config.toml
num_hidden_layers = 8
hidden_size = 160
num_attention_heads = 5
num_key_value_heads = 5
head_dim = 32
intermediate_size = 640
vocab_size = 864
hidden_act = "tanh_gelu"
norm = "layernorm"
norm_place = "pre"
norm_eps = 1e-06
positions = "learned"
qk_norm = false
attn_scale = 0.177
bias = "all"
tie_word_embeddings = true
parallel_block = false
init = "normal"
init_std_qkv = 0.0395
init_std_o = 0.00984
init_std_up = 0.0395
init_std_down = 0.00984
optimizer = "soap_variant"
learning_rate = 0.00723
beta1 = 0.95
beta2 = 0.95
weight_decay = 0.035
lr_head = 0.00385
warmup_steps = 200
schedule = "wsd"
decay_fraction = 0.492
decay_shape = "linear"
final_lr_fraction = 0.0
batch_tokens = [16384, 32768]
max_seq_len = 1024
doc_mask = true
train_tokens = 101400000
max_steps = 4268
dataset = "wikipedia_en"
Each number is 128 + 24 x the weight over its row's rms, rounded and kept within 0 to 255. Layers, rows and columns count from 0. Numbers have three digits each. The size before them is the row's rms in percent of the matrix's.

# down: layer 4 MLP down (transposed), 640x160, rms 0.278, rows 279-287, columns 0-159
# up: layer 4 MLP up, 640x160, rms 0.283, rows 280-287, columns 0-159
down279 088:111126138112094166107139102104168117137156091164103113161152166131089104148148130133083088120134089098143123084154143085146162155111115085110137124106114112122139120140164101112140068148109123150147152138164129086151131088136128140129161136120107091097171112110163113153137107143098143119134128083136080131113168110119113158125109112139117114139134139117153160083119140096153100124123155132141129130148085101111136127149075128109099169125105137114123172137165107089145160124130142
up280 094:134110188134136106101088095147133096129130119126101112156110125100084135161127174126144080144129147150125099135129156125138092173106164146137144111084150158126143122142156139122123163155107124133132167135150129094146132124174145117173105105137141181124086136115147103082123115148132146107129128115082081143126131148107157119123132139102096112148142112106149161093108112113153127136103157121095138126171114125156160119113173107100182124113142098095118148158119105112138161097114074
down280 111:153164143140133131189138140149184137127091111120137112126165100168142147126123115108121099104118122140172105146178149142083098131145128112116137123122157122147142086085115114111114112168118143161118111134105138136172088114131168107140087115134131139119130075092135190128126152159149086126123134111084145126121120159105107114150130117075141166141114094120152106098119149135110128120114152146069135131104144119097100103175150110166140100131124139093129131149100156165158140138123139
up281 100:149084164156129099110111119146101117156106154142110146137116108092126130100094095111104136145135190129131136161102133110113157128144154106116106148101114163109129134078109145151165138148113125138108138162127149094104167143159134077141128152109155151145126111116139136152161100145134137127144121118131146110129142166143161100106124138154121074107147134106154141108121129138156109102156095103046109145100152104163119135142151108114132162143157120126151103151139089060150111106113178
down281 099:129157134111149110147110124153116102158106114096113106106140107149093122104127167118095126140147140148099080174096140162138159170108112129099150116162142104121125189151125152124135136128114115092093115119139133139130142113146094129110076175117103143103126138133138181161101142148092144139137111133159118082116109122139156169119124098117142127138179134116155168149140106087158108135144103184150113112140116154121151061101121110114102148139117121106151108136155091106126092126131178
up282 107:125170145149131163091102116114096140113129124125091157159129123150114112180117148140135142155111097086179190109118117102132146110126107127098115117125123175132145118113127158091095157115147137156132112141159127132130141136077120050093134146153112138104141112119142138075166118098140113156138133158084126145102178162123158106125127135141117125125157069086165104123143135130111147130135140102132151120127096133094165148126157163130111091150126118122143093134126156112078147126140144
down282 107:107151169110092100153126165098150145137153125193117161135099104084108117140111134132162176113135144158138139139155095183147128107143098139131128152154101167123112163174066112118110131133125115116141127139134126152102169112132119131113186086122144141131117147103146152126139147110107119150133151123094106088124145136122169160167123114144133137159142169072166125135118114155100100105112134138148100089144125087127117113109139141138088084097125163121142147113134151106086118119124114
up283 091:108136134151136128142156092107120124130094097139112144096079115122064136114115145079165117135145113114121124053117160110161101128088153130104093110135133156087179131091139134133134146097098150089151167127140095145180149122092130154147134121120110128120153121181101123137128115091133136170139123115087090111124134095074102126161133148132129140153120155116124125134132135123145137135153115123151069144164136125155124114160150121143110102084133132137148154141133146135180150114137091
down283 074:162122163119099155096098117124171065093193140112148138136141159079130138128158121167117153091109090112128147100127165154106113130114122124122118109092155110131117133127146167127151118145084115147121106103157154113147118127152117131115092137131171154115172122102138120122122111136118124162137128117128119131121094139172147124137098105110098143099137109148160115156204097116124091098136106088083141150124109148079104147148130136108150148124109100160121142125180118135170142119110132
up284 104:116103111142134174123154095098134112163091149110128074101134110096106157136093091124121150126117145142111117107124113120125112123114126108125109141174163133138148200147100129153149133123127132133113142126106156149163135115109147132105167175098126116093136158154114110144116132105181141148136114122160069146109146090114152152131117105120157090115141143092113140159114122107144101092130075107096146141111103142122170144091133119167127147059110146154156175145121117161122141128149100
down284 107:124174132139087140164142122168139118077108111103121106115108101147109068119132132178151109166141131129136146115135166117138137132125141110095101159135131121124162119114102127106175131106100134186125156101165106103141095128151158125136154117130120085141082122118137103121114095096085120159142126128172119087106139149106122145156113093153119144180142137128095137151137111115162133138094178113144082102132170098184138113135076133130146102125113131149089141140142136122106138125142155
up285 103:119135146089105148140159164119120147181134130107175131153111090147151111148136145116131078133133153101127104125104158119127123124095158139107141101125164143118200106075114139124060134111073123134126101148137129129161109140152104137151104098130121126130107143092089138188140131166139101098113109090138105168120161147143133117114145137146111140146100103106148169117113129120131098145105092132115115143121137160127081124132140129138077126156166085133124104172165126121125144128159145
down285 118:141094088122141118136121110186165136137157177086122143135116104082121111164106072157103132138133140101156172095134139104108141140115110154137089149182158148110151086124141134100146128108132115129157153161103114143131135123123130127140136142078138163175160130105110143134092080130111142088148153136125096137130127132141130114152110058139135111118116132154153088096119108136135116162153091151143110138123137139121107145131123148155108164105097081121117106191120112120118114142158113
up286 110:126150156131094161129127161132127107130162103157139113166115142177141113160113093144124158106129128113200131156105093132124118109090116141118111110100115167157139108140094115110162129157153124107132130107075131150109116109128121145142125113133084109068081138123109064124104070112129097122118069119111090096125163156128163152151152123141137123114152158137126139109131146136134105126121124120122111155094119118152142176163115144131101117133115086120162184130152146118115136089127139
down286 109:071125088142143133085117133165149132124095125113125124082106116106105150115123127180106180129136138134120119086102151147120134141109118113134111153098119130096151138158137108190091146140084147105112110136142092136144154118164114142146132176146167165141154096124124116159152145123134123100154134113126158119171133126135102143093148169101121155163112151141124116106151092104107140117133097133102125082097135143149066121122155148140124158148102173128113092113159128121085147169096131
up287 104:120144159132121109135125115109160113159110140108102160143091113138191148162117144119107154173097134147126089117123123129140107117173134101122134121120147133152098118107128130130191152087105161136156118127152146160100159147190139098112110084114154124105132134161099133091118094087157151111125121145148134130121115119155155094101138143127112175107097104127167138097117090081113080130141148114111130150127117119159095140157117110125149105161166109151114125146166157129186110159113135
down287 101:162113135139113128110127138184184173110151132102117110109118128148129130111132092108126084114131147112088134107111112132146109146139115118165146148156128145074117134140158165111156113120117072089111100120125141137122154114070112178150149079111137118176118113154128123132149136136095137140087131183150090127155153154131118110129147105135159163084094114103113131154124177160145102148108081116135145140113114121147105131117122136140163161134117183091149116102147120139106110140124092